python train.py --positions="rope" --init_std_qkv=0.0322 --warmup_steps=80 --doc_mask=true
Each number is 50 + 12 x the weight over the matrix's rms, rounded and kept within 0 to 99. Layers, rows and columns count from 0.

# layer 5 attention value, 320x320, rms 0.0727, rows 51-159, columns 192-255
74 55 44 60 47 43 63 31 46 69 33 41 72 41 53 59 49 37 59 48 54 61 38 57 32 49 53 48 40 57 56 46 42 64 48 35 44 42 44 74 48 25 51 45 48 30 71 35 47 45 44 52 67 31 61 52 43 55 44 52 54 48 75 29
24 36 58 62 44 54 69 49 46 43 48 47 53 60 34 38 28 35 30 58 50 59 52 79 54 37 45 60 47 46 69 55 26 78 65 53 44 57 57 47 40 50 57 60 51 46 47 62 29 55 56 33 48 71 70 56 45 68 56 64 46 49 42 59
46 51 55 45 48 30 55 41 36 57 32 59 46 52 53 25 42 80 39 49 43 55 56 73 41 25 70 49 61 48 59 39 44 52 51 42 29 50 39 51 49 50 76 41 59 37 93 64 56 64 63 48 66 56 49 67 64 66 41 56 36 58 53 53
59 55 49 33 41 54 48 77 55 37 60 60 51 36 55 70 56 36 57 52 56 49 52 10 46 55 41 45 45 46 48 57 46 46 53 29 32 72 33 49 57 31 50 27 52 53 62 45 48 38 38 54 46 47 65 51 50 59 60 39 67 55 22 50
43 39 32 62 60 46 40 41 35 46 46 59 52 74 57 48 36 34 41 27 25 50 60 44 36 53 62 72 49 47 62 59 41 03 51 47 56 35 31 38 59 62 44 49 41 51 71 51 15 46 51 31 54 47 69 38 11 32 73 41 61 50 31 60
63 18 56 46 38 64 39 17 41 28 35 61 58 49 60 33 42 65 28 59 57 71 58 54 62 33 53 17 28 61 62 43 42 41 53 58 53 45 39 30 74 51 62 64 42 45 55 58 61 37 69 48 33 56 60 42 34 43 36 52 53 63 71 61
44 69 31 43 70 47 67 50 84 52 54 42 54 28 43 55 52 51 32 58 71 65 50 51 37 50 64 39 41 61 50 23 63 48 36 65 32 55 28 44 55 43 59 50 48 45 18 55 36 49 67 48 58 50 28 53 52 51 42 45 52 18 57 73
59 57 42 47 47 41 59 62 41 53 29 67 51 45 50 33 68 60 54 38 51 28 50 66 60 35 42 58 69 30 64 64 48 48 53 66 86 46 50 41 50 64 48 55 31 63 53 63 53 49 49 34 57 68 57 33 31 52 48 40 41 79 17 64
47 32 60 61 74 61 50 45 66 47 49 65 42 51 56 50 60 63 34 60 65 61 72 62 43 37 62 49 22 57 57 71 48 39 47 58 79 34 34 23 51 61 22 53 52 34 61 66 50 33 55 40 44 63 69 27 61 55 52 67 25 71 44 51
27 53 54 32 38 60 40 53 50 40 29 51 56 64 40 48 36 74 57 47 58 52 52 34 70 47 46 25 35 36 45 42 31 38 49 35 44 61 65 48 37 35 54 66 49 31 34 43 80 61 37 50 52 48 39 49 57 71 61 50 31 33 76 49
49 51 34 51 55 55 63 44 59 61 40 44 56 53 51 58 59 41 61 36 48 19 29 65 41 57 61 70 62 27 54 53 46 55 12 62 59 41 56 25 55 61 52 32 63 65 47 24 46 56 65 41 55 52 49 29 31 55 45 18 31 38 61 57
49 50 63 51 47 44 52 55 41 46 26 41 58 68 51 34 45 69 52 30 63 34 49 95 59 43 30 28 43 39 35 47 64 54 44 67 65 41 74 59 52 40 51 37 41 47 71 60 69 60 40 59 28 60 56 61 58 64 43 45 60 42 40 34
59 52 49 64 24 73 35 48 53 52 89 60 55 57 41 43 62 43 64 45 37 49 51 67 52 47 42 70 60 58 40 37 62 45 58 56 38 59 54 49 53 47 37 48 42 47 45 72 54 54 33 50 64 42 35 35 62 56 56 51 47 73 45 73
39 47 58 46 56 69 41 64 61 37 36 61 44 54 55 60 51 58 75 48 46 58 42 63 26 46 60 84 93 68 40 45 36 46 69 25 58 51 34 42 41 49 57 34 60 59 50 52 52 57 34 54 57 38 60 45 40 43 47 68 46 72 54 61
46 46 38 42 49 38 45 51 46 42 59 43 57 33 36 20 59 57 59 65 56 50 47 58 45 71 62 51 50 50 67 56 70 50 23 44 56 31 32 53 57 39 34 52 56 29 59 41 57 25 67 49 32 51 57 33 36 50 75 73 27 35 63 43
51 70 45 39 76 56 53 56 72 25 27 37 48 49 26 27 47 35 49 40 73 47 51 62 43 38 53 54 43 40 46 49 64 56 64 52 36 50 56 66 48 71 55 41 55 48 55 62 57 65 32 62 45 45 54 46 45 38 68 60 49 37 42 57
44 64 64 56 36 26 43 24 45 40 23 46 53 48 37 59 52 60 48 52 44 34 32 31 65 49 31 68 48 40 35 54 33 58 44 56 52 63 40 59 58 53 33 40 27 51 35 34 60 52 41 36 39 57 43 32 58 55 27 43 61 67 33 43
43 50 69 45 36 62 47 44 22 54 45 42 58 50 71 48 39 58 51 70 54 57 61 39 71 56 36 61 56 57 65 38 54 14 62 41 39 50 31 49 64 51 36 48 30 65 59 59 49 47 33 58 44 52 37 42 27 45 61 38 26 42 55 37
44 44 60 46 39 31 44 50 50 32 78 59 53 29 61 49 57 50 48 66 56 30 49 67 30 68 46 46 60 54 59 57 37 63 49 40 42 34 73 58 45 77 64 51 42 62 55 60 47 51 58 49 73 38 33 42 42 51 47 53 71 45 39 66
53 35 59 59 39 40 48 55 56 37 46 62 49 29 50 42 50 56 50 60 55 51 48 57 43 52 39 27 54 55 61 28 52 45 49 39 50 55 72 55 36 49 47 61 53 58 54 72 50 53 46 34 68 40 21 57 56 75 63 50 58 46 63 50
83 45 71 39 48 48 37 37 33 29 61 41 71 41 55 46 59 62 60 67 60 56 43 42 44 49 34 70 74 45 30 57 53 50 66 47 52 49 20 60 56 60 41 28 26 55 48 51 38 55 59 39 67 48 44 57 38 52 39 46 42 56 56 54
21 49 51 44 49 47 40 26 45 46 63 44 43 85 45 36 54 31 51 17 53 28 37 56 25 43 57 42 39 45 50 21 47 54 49 72 43 66 44 21 51 53 49 58 48 58 57 37 52 36 56 41 36 42 32 47 45 59 66 54 62 42 62 34
38 57 49 37 45 34 72 67 51 25 57 56 46 66 57 53 63 56 41 53 43 58 25 32 69 41 29 39 64 76 54 76 29 70 72 62 30 35 26 55 26 57 58 44 55 54 31 57 45 58 59 44 36 40 42 46 69 71 44 35 61 44 28 59
64 49 74 67 34 30 20 54 59 27 59 44 57 45 46 72 69 66 55 30 22 42 41 28 46 57 49 46 40 48 64 76 48 45 38 79 47 67 28 60 47 62 35 47 48 41 29 37 38 29 41 53 56 41 60 31 80 43 31 74 42 65 49 04
46 19 55 33 36 51 58 45 31 65 44 29 55 71 33 41 50 44 30 52 47 59 60 61 45 59 46 27 73 36 52 41 12 35 49 59 22 56 33 41 63 57 54 47 49 75 40 55 26 46 34 55 52 30 60 35 58 41 37 54 25 51 57 52
41 61 43 37 57 56 56 65 67 56 30 69 25 55 57 52 55 48 75 59 58 57 51 37 70 45 35 71 46 67 62 57 36 22 48 71 43 25 68 39 32 54 66 24 57 44 37 75 54 47 56 69 38 89 07 52 62 58 53 54 46 38 56 58
56 47 31 41 40 51 44 63 45 54 73 43 52 64 58 48 48 67 40 24 34 26 64 58 17 48 44 48 52 83 55 65 60 87 57 48 65 54 73 54 47 60 55 58 61 44 53 59 56 39 75 39 48 43 58 52 80 68 67 63 52 65 36 35
58 35 45 53 33 53 72 77 58 56 78 43 48 50 20 49 53 58 70 60 58 33 56 62 43 50 62 52 58 56 45 48 23 38 54 58 38 45 49 68 76 33 32 59 61 21 52 47 84 53 38 52 42 47 62 40 31 57 43 80 46 51 76 48
52 44 43 62 40 36 62 62 42 46 29 40 66 57 43 58 38 64 45 41 48 39 43 48 45 46 47 65 37 73 55 74 43 19 54 44 42 61 63 47 60 50 67 09 44 23 37 44 77 41 56 47 39 54 64 52 39 28 50 61 50 50 28 36
59 35 57 46 62 21 64 65 54 35 28 67 54 30 48 56 50 40 65 52 24 34 30 40 66 50 37 66 37 52 53 46 16 66 70 46 51 58 35 38 49 61 16 60 18 49 56 42 31 67 29 49 41 29 38 34 43 62 40 29 65 26 67 83
68 61 34 60 55 51 60 42 40 55 47 53 30 72 43 51 45 36 48 33 46 44 54 62 64 44 40 54 56 58 27 46 29 51 40 65 30 64 74 55 40 53 49 56 48 37 54 44 66 61 80 51 59 44 25 52 56 63 58 46 31 42 47 80
48 41 46 41 56 32 52 44 73 43 73 48 41 46 73 48 54 50 62 60 73 59 35 58 45 66 38 71 49 34 49 45 62 66 62 36 43 60 26 49 61 47 74 63 56 48 44 54 62 59 50 58 52 42 63 56 62 28 51 40 53 69 40 37
44 76 69 51 75 63 50 31 31 57 38 14 52 59 32 62 52 68 59 45 74 36 22 59 70 47 39 73 32 49 56 45 25 70 35 48 38 30 63 59 71 66 55 60 56 59 69 46 81 61 39 57 57 77 59 39 41 26 39 65 42 52 58 48
60 59 78 42 48 61 58 60 41 48 70 47 58 63 40 57 37 45 47 57 52 57 50 47 66 50 42 43 57 52 68 42 66 34 52 62 43 34 31 53 60 71 33 53 39 44 35 65 51 55 52 38 42 63 36 67 55 63 61 51 32 56 40 47
65 71 51 43 41 49 47 45 71 45 49 47 58 66 47 67 61 56 59 57 59 56 46 66 39 40 43 58 30 52 78 64 56 24 64 40 40 40 61 48 51 52 76 41 86 51 68 54 47 34 58 59 70 55 45 25 75 50 40 66 25 60 29 47
59 41 48 44 45 38 51 54 38 55 33 57 57 39 49 58 45 51 35 65 47 31 60 42 57 41 53 65 47 39 42 43 68 45 40 36 61 59 50 45 39 65 41 60 51 45 17 48 61 57 58 64 48 17 56 44 64 28 60 66 44 50 35 53
56 41 43 52 10 73 45 60 42 45 26 27 47 35 44 40 50 73 58 67 36 47 56 59 49 47 53 67 47 60 59 58 41 37 37 55 69 27 62 39 51 33 57 24 72 58 43 62 13 59 49 42 53 88 49 67 32 38 43 35 49 65 26 36
57 63 46 66 46 49 58 57 46 57 51 23 45 54 44 46 45 37 29 39 57 54 50 44 52 60 36 46 52 51 43 45 47 45 62 50 65 53 57 46 48 51 38 28 49 66 47 54 75 52 56 51 58 50 70 61 50 34 50 18 35 52 37 39
60 41 70 71 57 42 62 53 44 51 66 35 53 53 57 72 58 78 37 62 55 67 29 40 27 68 30 74 49 28 61 26 61 55 49 29 65 59 40 70 73 44 38 71 33 44 54 60 53 46 48 63 56 55 62 51 38 69 59 46 43 74 43 25
40 57 68 72 57 34 48 33 30 67 47 36 36 17 54 49 54 44 39 57 39 65 67 55 70 55 50 45 54 48 67 37 37 35 59 26 47 36 55 56 52 59 38 50 49 47 42 44 48 55 23 33 51 44 44 36 54 35 39 59 38 42 59 39
37 53 40 50 56 39 49 53 46 73 35 41 47 69 63 56 49 38 53 48 27 49 49 58 56 59 46 48 78 53 41 69 37 74 66 53 36 54 56 33 51 51 58 48 53 61 24 55 60 60 74 41 64 52 45 46 69 58 47 44 55 71 40 85
51 19 49 51 47 46 12 42 34 39 58 31 39 73 36 42 47 47 28 44 32 17 59 57 42 52 42 36 41 37 45 52 27 30 59 37 40 45 70 52 50 47 79 58 50 56 51 58 54 55 68 55 52 45 30 58 37 46 57 41 50 54 26 45
53 61 28 44 54 64 63 62 65 52 52 69 65 64 43 77 42 59 44 64 52 72 51 50 99 37 34 41 61 55 34 61 43 40 31 66 50 57 27 55 34 48 41 51 44 47 54 46 57 37 49 49 60 60 50 47 54 58 15 45 46 37 49 62
57 56 39 44 46 67 32 64 45 39 45 27 48 69 34 50 62 53 56 34 66 35 52 28 48 40 58 45 53 56 43 46 56 75 41 46 35 50 54 65 48 53 75 46 55 39 64 41 40 60 41 42 48 31 50 55 24 38 59 52 38 52 65 39
44 23 75 49 55 62 38 37 40 57 39 62 66 49 38 30 63 38 48 56 04 44 50 59 71 47 53 43 37 35 22 25 47 46 62 25 45 56 63 57 34 58 56 49 58 42 40 39 36 54 38 87 38 32 37 51 48 40 66 55 54 30 37 63
51 48 35 75 62 48 46 71 40 70 60 58 54 41 56 56 54 29 85 47 68 32 65 64 54 64 54 39 30 51 60 39 70 63 46 53 64 33 43 53 63 16 56 48 57 41 75 43 41 52 44 57 73 52 49 48 57 70 49 47 44 59 62 39
41 27 34 20 51 59 31 42 66 45 34 60 47 55 42 53 54 25 68 36 40 59 41 45 42 62 64 49 61 45 41 54 38 66 48 55 42 48 37 23 62 60 74 68 65 54 62 73 56 54 62 51 40 71 37 54 42 55 53 34 69 65 61 72
40 71 68 38 40 59 54 48 57 50 16 30 61 43 60 60 27 58 42 67 56 68 48 40 49 44 32 50 49 83 42 25 50 48 48 55 38 65 53 47 20 46 48 49 76 66 38 44 47 28 41 41 51 58 43 69 35 58 46 37 48 48 23 71
38 72 24 54 62 42 66 43 39 43 39 31 41 56 48 53 32 61 66 59 50 37 56 19 68 42 53 58 30 51 34 29 65 43 70 34 77 64 52 26 41 37 60 56 53 60 62 36 66 47 51 60 40 58 51 52 44 34 57 52 31 54 36 66
39 35 46 75 48 54 67 59 51 42 38 55 46 42 61 48 56 47 57 61 20 43 40 20 39 63 73 65 83 45 49 52 30 65 30 53 40 55 45 43 39 55 48 51 64 56 46 48 77 52 51 56 29 64 50 43 19 45 53 38 53 61 59 62
39 53 54 48 39 62 62 27 44 41 42 23 54 36 34 22 55 70 51 65 37 53 42 61 41 57 33 37 80 42 53 45 46 23 30 34 39 42 60 38 54 59 33 68 58 57 31 38 48 27 57 73 49 44 51 56 53 49 40 49 55 48 37 51
48 56 39 37 63 60 34 44 67 38 51 73 45 58 53 53 43 44 70 49 65 38 61 44 49 39 48 63 33 41 44 42 46 79 61 51 39 51 56 60 40 31 48 34 67 46 42 42 50 70 44 47 36 64 45 48 51 52 39 50 62 41 55 36
50 54 50 61 66 41 68 42 53 44 57 45 64 51 56 54 56 43 53 43 56 54 13 57 38 59 45 50 50 19 43 62 51 51 36 43 40 41 60 64 46 73 69 66 56 41 33 63 56 55 56 81 53 63 67 51 65 37 45 40 38 45 32 54
35 49 52 53 33 36 40 63 41 37 40 47 67 48 73 49 54 32 37 57 32 42 36 53 56 50 13 36 66 64 39 65 52 59 55 56 36 57 36 49 49 53 52 42 57 56 54 53 56 56 45 54 48 35 43 49 37 55 36 44 38 49 56 58
36 55 44 55 37 58 69 45 25 62 35 66 22 69 46 69 50 28 41 39 47 46 51 46 31 78 41 29 31 39 67 44 77 61 54 47 46 57 56 42 37 67 28 68 78 46 30 28 53 70 50 49 68 22 51 49 38 61 57 32 49 45 48 50
69 81 39 62 37 39 55 41 59 49 69 55 57 63 51 64 69 63 50 33 48 52 42 34 36 51 50 53 46 64 10 49 49 53 33 39 48 81 42 43 32 41 53 65 26 60 50 30 59 44 44 40 71 57 53 53 78 59 73 31 45 60 45 67
59 17 57 57 44 60 26 50 36 47 41 46 60 38 51 38 41 44 41 58 42 59 46 50 23 42 44 53 57 40 38 63 83 58 23 44 60 48 45 44 52 68 67 61 63 47 32 47 29 43 45 49 49 55 45 55 51 59 58 27 59 62 38 51
58 62 65 62 41 46 44 42 61 35 65 71 52 69 39 54 37 54 54 50 40 47 49 55 72 52 66 55 57 36 46 51 42 23 52 40 81 55 69 44 33 58 46 60 45 46 62 32 61 54 49 73 35 69 33 27 55 38 57 54 45 30 61 45
48 26 55 63 53 34 60 62 37 40 62 75 74 38 52 73 43 69 60 76 22 46 53 33 60 40 28 73 25 53 45 45 53 51 69 40 75 59 41 37 50 68 34 29 56 45 67 26 54 61 62 28 57 58 54 51 39 74 45 56 39 52 53 35
41 68 58 64 80 64 53 39 57 62 43 30 40 33 50 46 46 53 40 73 34 64 68 51 54 53 39 41 49 49 73 58 62 37 34 61 45 41 60 53 54 53 30 44 33 89 54 39 45 38 43 42 56 52 58 52 65 64 49 48 53 43 46 86
45 50 34 54 33 74 32 49 76 63 63 42 57 71 64 50 36 56 49 57 66 72 68 57 68 49 70 49 31 74 45 25 52 14 40 53 37 24 54 35 24 35 54 32 52 47 57 51 28 37 43 28 58 57 25 56 46 42 34 39 48 45 73 71
52 59 47 61 39 58 43 41 57 49 66 58 29 42 47 34 48 40 58 28 48 64 69 53 47 38 51 39 51 52 07 43 61 45 47 65 55 47 35 46 44 36 47 68 67 42 38 49 47 49 61 41 48 53 45 36 85 34 36 49 52 58 56 47
50 20 71 70 56 43 55 67 42 52 60 64 42 47 71 45 37 53 24 39 60 63 68 62 36 57 39 69 56 59 41 56 42 51 75 65 39 48 61 44 59 63 48 45 74 48 53 17 45 66 64 33 54 26 70 42 49 58 40 43 64 39 50 28
34 45 67 51 63 47 43 37 61 59 44 40 36 48 63 52 69 45 35 43 43 66 57 50 33 51 35 34 45 40 46 36 15 40 53 47 51 50 71 37 48 26 49 54 35 62 55 34 34 44 50 45 48 26 37 51 42 70 23 30 32 44 53 30
45 49 60 49 58 62 26 49 68 50 37 51 32 54 44 34 30 67 40 59 55 39 63 44 36 49 51 17 52 66 56 36 37 33 36 46 54 75 66 56 48 35 42 60 55 36 62 72 56 42 53 60 37 54 60 48 20 40 51 52 61 46 50 61
43 60 59 62 48 69 58 59 50 49 40 39 39 80 43 30 43 60 35 34 60 46 47 71 30 51 61 51 51 54 63 57 64 58 70 61 33 34 53 30 25 46 50 54 56 42 47 38 41 56 34 34 47 59 69 44 49 36 48 53 53 48 52 54
60 52 51 51 57 52 42 36 49 70 57 57 54 49 50 43 42 36 49 40 38 43 35 43 60 59 56 68 71 37 40 61 34 65 45 49 31 67 41 57 67 45 68 36 41 67 49 59 51 46 26 31 44 53 50 46 35 55 52 28 42 41 53 62
55 49 70 46 67 59 90 57 48 38 37 55 71 51 26 60 46 60 82 53 28 13 26 26 42 25 50 54 34 63 35 64 37 53 58 60 62 38 49 42 32 53 45 44 43 33 52 65 34 59 49 52 67 58 41 40 40 38 36 70 48 56 52 48
45 45 51 42 37 46 25 32 70 37 47 49 54 46 20 36 47 58 54 75 53 42 28 63 64 71 69 46 56 33 39 58 47 53 33 49 58 50 34 43 40 48 58 50 50 56 53 60 27 48 46 52 37 74 44 29 25 42 43 42 50 44 57 35
66 53 49 33 42 58 41 63 49 62 37 41 54 51 40 48 42 51 50 62 63 53 41 50 47 35 37 61 51 43 64 74 50 66 50 62 49 45 48 55 70 58 49 44 49 54 65 55 63 73 36 64 48 52 57 53 56 44 50 87 25 51 49 52
30 30 57 49 87 63 39 70 85 49 36 82 44 61 59 64 53 62 53 74 51 34 47 51 50 40 49 62 18 21 64 57 71 65 71 52 49 64 73 48 41 41 60 50 68 42 44 64 70 64 56 52 47 41 52 57 47 34 58 58 55 43 44 59
43 51 73 41 58 33 38 60 64 28 49 40 47 43 50 52 61 58 38 60 50 32 60 36 46 75 58 33 51 55 69 53 58 62 51 44 40 40 58 73 48 69 51 51 54 66 53 71 48 36 43 54 59 55 25 27 27 24 39 52 51 41 58 51
42 60 45 64 72 51 80 86 08 45 55 34 74 41 60 33 26 50 20 57 71 69 59 37 56 68 58 13 52 58 63 56 66 45 38 60 65 45 83 57 62 54 50 51 61 53 59 36 70 55 62 51 51 48 58 62 48 42 58 58 31 45 58 43
56 24 59 50 32 53 61 52 15 68 42 19 36 42 39 26 65 42 49 56 59 48 62 57 33 51 47 36 50 41 38 42 41 40 63 35 46 34 63 58 51 60 45 46 62 63 53 45 45 66 53 53 59 29 31 53 54 43 35 51 47 53 49 40
41 52 45 55 36 50 47 43 41 45 46 55 64 28 70 54 73 86 51 70 49 43 52 57 58 77 41 44 45 55 49 63 64 50 28 31 78 64 43 41 60 32 53 40 55 54 70 41 43 44 60 49 45 65 63 48 43 76 39 42 50 42 40 42
52 70 70 36 45 47 52 71 25 55 67 65 52 79 52 74 49 30 30 65 36 64 57 53 63 38 31 53 48 52 36 40 44 30 55 59 63 54 35 65 40 61 23 62 26 33 43 69 38 78 51 70 53 45 27 61 59 50 61 34 54 44 77 39
69 47 25 39 40 34 69 70 54 61 51 47 89 28 38 46 63 60 58 37 33 49 24 33 37 45 34 53 52 52 21 56 33 61 64 72 54 42 40 50 51 45 54 54 35 50 55 43 45 47 64 47 29 28 68 50 56 77 40 52 64 38 38 58
35 60 76 58 50 61 59 31 55 51 32 51 76 39 64 47 58 63 53 55 56 38 51 38 72 50 47 44 50 56 52 48 47 62 30 58 49 46 33 38 46 40 48 44 54 50 57 31 82 40 36 47 64 44 53 67 37 57 52 41 58 56 38 42
52 49 28 66 44 50 64 56 57 34 53 48 54 28 55 36 49 55 40 52 40 51 35 45 49 50 58 69 56 42 29 46 58 41 49 55 58 36 36 47 59 54 45 44 46 47 47 48 58 48 54 59 51 46 57 57 41 59 13 28 47 53 41 34
32 58 65 40 65 54 42 38 50 36 52 62 32 37 70 37 45 32 53 60 72 50 25 64 75 63 56 72 51 48 66 49 82 60 68 53 52 60 47 53 45 81 77 70 44 65 50 58 58 75 49 65 33 26 22 47 38 34 33 48 69 46 53 50
49 70 59 40 42 71 49 61 66 39 36 52 66 45 39 58 48 48 73 55 67 44 51 43 62 47 41 43 65 58 53 43 40 55 46 55 59 43 50 52 62 51 54 30 57 58 31 55 69 42 47 28 54 41 50 24 40 49 51 66 52 83 58 60
21 54 54 63 69 45 49 32 72 55 57 43 45 47 47 52 42 37 43 55 33 50 46 54 56 59 68 51 29 39 61 55 50 39 64 59 50 44 55 68 65 58 38 63 53 51 58 53 39 57 61 64 54 70 54 66 48 21 71 64 35 40 41 31
35 36 77 43 39 49 48 63 39 47 53 31 53 58 49 32 72 53 47 55 33 46 50 50 35 37 53 26 34 43 57 50 47 32 68 40 65 54 47 54 67 37 21 52 47 39 72 37 49 57 28 65 48 51 56 74 36 52 62 55 48 66 44 62
40 47 48 45 40 52 36 54 62 47 53 39 50 60 51 58 63 61 47 59 45 45 60 60 32 53 49 45 68 65 65 60 48 51 17 65 65 62 45 31 47 54 50 50 54 52 48 64 49 21 50 42 49 62 49 53 52 56 51 54 43 44 52 53
58 48 48 61 48 32 36 46 49 58 80 63 54 59 49 61 51 65 48 52 64 51 48 49 43 45 49 45 52 70 62 61 67 57 59 39 45 40 55 52 42 64 58 55 67 41 43 32 50 61 41 45 58 44 55 52 63 45 57 51 52 50 46 78
46 44 55 55 55 41 47 45 63 41 59 55 54 55 64 62 71 49 73 44 50 45 54 47 59 59 38 47 45 55 37 48 61 47 44 86 53 36 48 54 51 57 47 55 47 48 58 37 67 36 53 46 66 42 41 46 44 51 56 63 61 55 66 54
37 64 34 71 72 46 48 28 48 50 49 56 68 42 45 50 53 41 49 38 46 64 32 61 55 34 41 43 50 56 54 50 37 50 27 63 43 41 55 61 71 48 36 63 52 52 57 37 57 43 52 61 50 41 38 52 39 64 29 59 64 51 50 41
44 77 39 58 36 44 43 54 48 37 53 56 56 48 38 59 50 53 59 56 44 51 67 56 54 50 51 71 55 37 45 28 57 55 39 39 47 51 58 59 68 65 46 47 42 67 45 61 60 57 58 51 60 39 56 62 65 25 44 65 47 74 54 49
52 45 66 65 29 56 34 42 60 62 52 56 33 58 39 40 46 32 50 40 44 69 46 60 44 58 55 37 39 46 48 38 58 35 39 45 55 60 57 52 38 32 46 48 63 45 38 35 48 65 49 48 52 53 52 69 48 51 63 48 51 59 36 39
49 41 48 43 64 48 65 65 44 65 47 45 55 61 39 64 43 56 57 54 51 45 30 65 45 51 41 54 52 41 61 62 48 65 49 40 46 56 39 55 47 47 39 52 38 38 51 34 44 62 51 51 58 55 42 63 44 50 71 43 46 43 42 69
52 46 44 53 47 53 48 53 53 45 36 62 48 45 68 32 49 66 40 63 65 38 49 65 50 60 58 53 45 50 52 63 61 64 44 39 46 56 49 41 72 55 52 27 59 62 43 47 48 38 47 59 54 46 52 44 30 38 23 53 55 32 49 55
44 70 60 41 52 48 56 43 60 55 31 44 62 47 55 50 46 42 45 37 55 40 26 40 48 46 42 50 31 43 47 34 66 52 63 53 68 44 46 46 67 74 49 40 52 58 53 45 74 37 49 51 37 42 66 51 47 37 51 30 48 72 49 45
60 41 51 52 59 50 32 23 40 42 49 45 57 69 50 82 34 37 26 35 43 66 46 72 58 47 26 61 57 40 32 53 42 40 72 47 61 58 53 58 45 47 59 41 29 57 42 60 58 47 52 54 60 39 43 74 48 94 50 38 51 49 36 36
43 31 55 35 45 47 41 42 67 72 51 39 39 58 50 47 48 46 44 50 43 80 54 47 68 42 66 40 37 57 62 64 50 35 67 46 58 46 45 57 52 65 49 61 53 39 67 60 39 39 35 64 40 52 57 42 47 46 51 37 41 37 44 22
39 50 56 42 46 56 42 62 50 41 48 59 46 44 45 44 46 36 43 50 46 18 55 54 36 46 48 60 41 43 58 59 57 59 50 58 48 62 39 40 64 22 51 55 48 36 44 69 49 60 64 44 56 55 51 57 38 63 50 66 50 67 50 16
31 50 52 56 54 47 49 56 43 57 56 52 69 43 46 56 59 56 36 57 45 46 56 56 34 38 62 39 34 58 56 71 50 64 61 45 47 69 41 44 33 44 45 64 67 47 53 30 36 54 42 53 57 60 58 55 61 43 80 47 53 42 41 39
48 46 28 48 44 47 53 59 29 61 46 26 51 62 56 74 63 56 69 50 49 70 67 56 32 30 34 21 46 56 40 64 51 46 45 47 52 54 57 43 43 59 46 57 60 52 61 58 56 46 60 42 52 48 38 42 61 48 48 44 49 47 56 40
50 58 53 48 59 74 57 44 49 57 30 65 26 51 42 52 52 56 50 46 38 41 81 48 50 55 52 53 57 43 38 35 54 36 53 55 54 42 59 43 62 46 29 46 45 42 58 54 50 47 41 37 49 53 52 49 52 59 62 50 50 61 50 63
31 54 46 50 32 53 38 44 30 53 44 41 38 52 58 68 71 54 39 51 36 67 51 42 42 62 49 39 32 41 51 66 45 54 19 36 64 46 54 64 54 37 51 54 53 49 44 58 41 42 45 42 52 54 41 50 66 32 62 45 29 43 51 58
52 81 56 45 59 41 48 44 54 38 34 43 54 33 61 38 39 42 48 58 52 34 48 74 37 50 50 56 63 44 61 30 56 76 54 47 42 66 58 54 36 39 55 50 63 61 60 43 79 51 59 37 73 59 39 53 44 41 53 43 36 53 43 46
62 70 48 32 34 60 40 50 59 38 23 37 51 35 28 59 43 53 86 48 59 49 40 47 32 29 48 53 52 50 54 72 44 55 52 31 59 44 44 54 58 66 52 34 31 48 59 69 51 56 71 49 43 49 49 48 60 59 33 46 34 46 34 50
36 43 52 65 56 56 48 48 65 55 34 59 69 20 36 41 53 36 55 44 50 49 48 47 67 46 30 55 52 52 56 25 69 50 32 59 60 57 40 49 70 53 50 52 45 54 60 52 37 47 44 62 49 38 52 37 25 59 42 55 55 35 52 52
60 57 45 33 40 47 30 60 45 48 53 44 41 66 52 52 48 40 31 68 59 80 51 61 34 62 41 58 67 33 70 40 48 48 51 34 29 37 50 72 35 54 49 43 67 45 50 45 65 67 74 62 65 61 51 79 67 42 62 52 41 53 33 37
57 46 57 44 40 60 34 48 43 56 48 45 64 57 59 65 45 27 46 53 63 44 72 44 51 44 39 68 49 35 72 50 49 56 45 30 51 36 33 30 52 54 69 47 52 53 48 52 59 64 50 54 54 70 39 42 42 52 45 64 46 50 46 44
44 73 34 66 55 84 61 35 38 45 33 53 64 21 43 44 35 35 49 43 40 53 26 31 75 32 61 54 51 54 62 45 25 65 39 38 68 36 49 33 49 53 57 56 33 52 61 46 56 54 32 50 63 55 51 39 53 54 57 51 48 50 39 43
50 57 49 26 55 61 59 44 56 37 44 59 51 41 63 62 42 52 76 50 34 46 48 55 50 62 44 38 43 55 25 55 49 26 54 53 56 48 49 30 45 38 47 53 54 43 47 50 66 36 35 48 49 42 35 45 58 51 34 73 56 39 59 51
56 46 55 68 62 46 37 51 55 58 68 48 53 37 50 52 59 61 42 35 40 73 44 43 36 44 52 49 43 42 40 63 63 38 37 58 48 63 46 37 60 58 40 51 37 34 57 53 26 45 39 50 53 53 49 63 61 76 59 48 50 49 51 61
25 60 43 71 65 58 56 46 52 69 48 50 48 39 55 38 31 70 54 51 51 52 56 41 32 44 60 43 21 37 53 46 49 50 47 30 44 77 56 64 53 47 55 59 55 45 59 37 48 42 49 43 57 58 49 48 43 48 49 39 53 50 44 49
54 58 41 37 44 44 66 43 53 54 47 51 48 75 52 47 54 32 49 52 67 38 48 78 57 54 45 54 60 52 56 71 56 55 71 65 40 36 47 51 60 54 69 61 36 41 54 55 70 59 73 48 34 38 43 56 34 21 32 34 31 49 57 58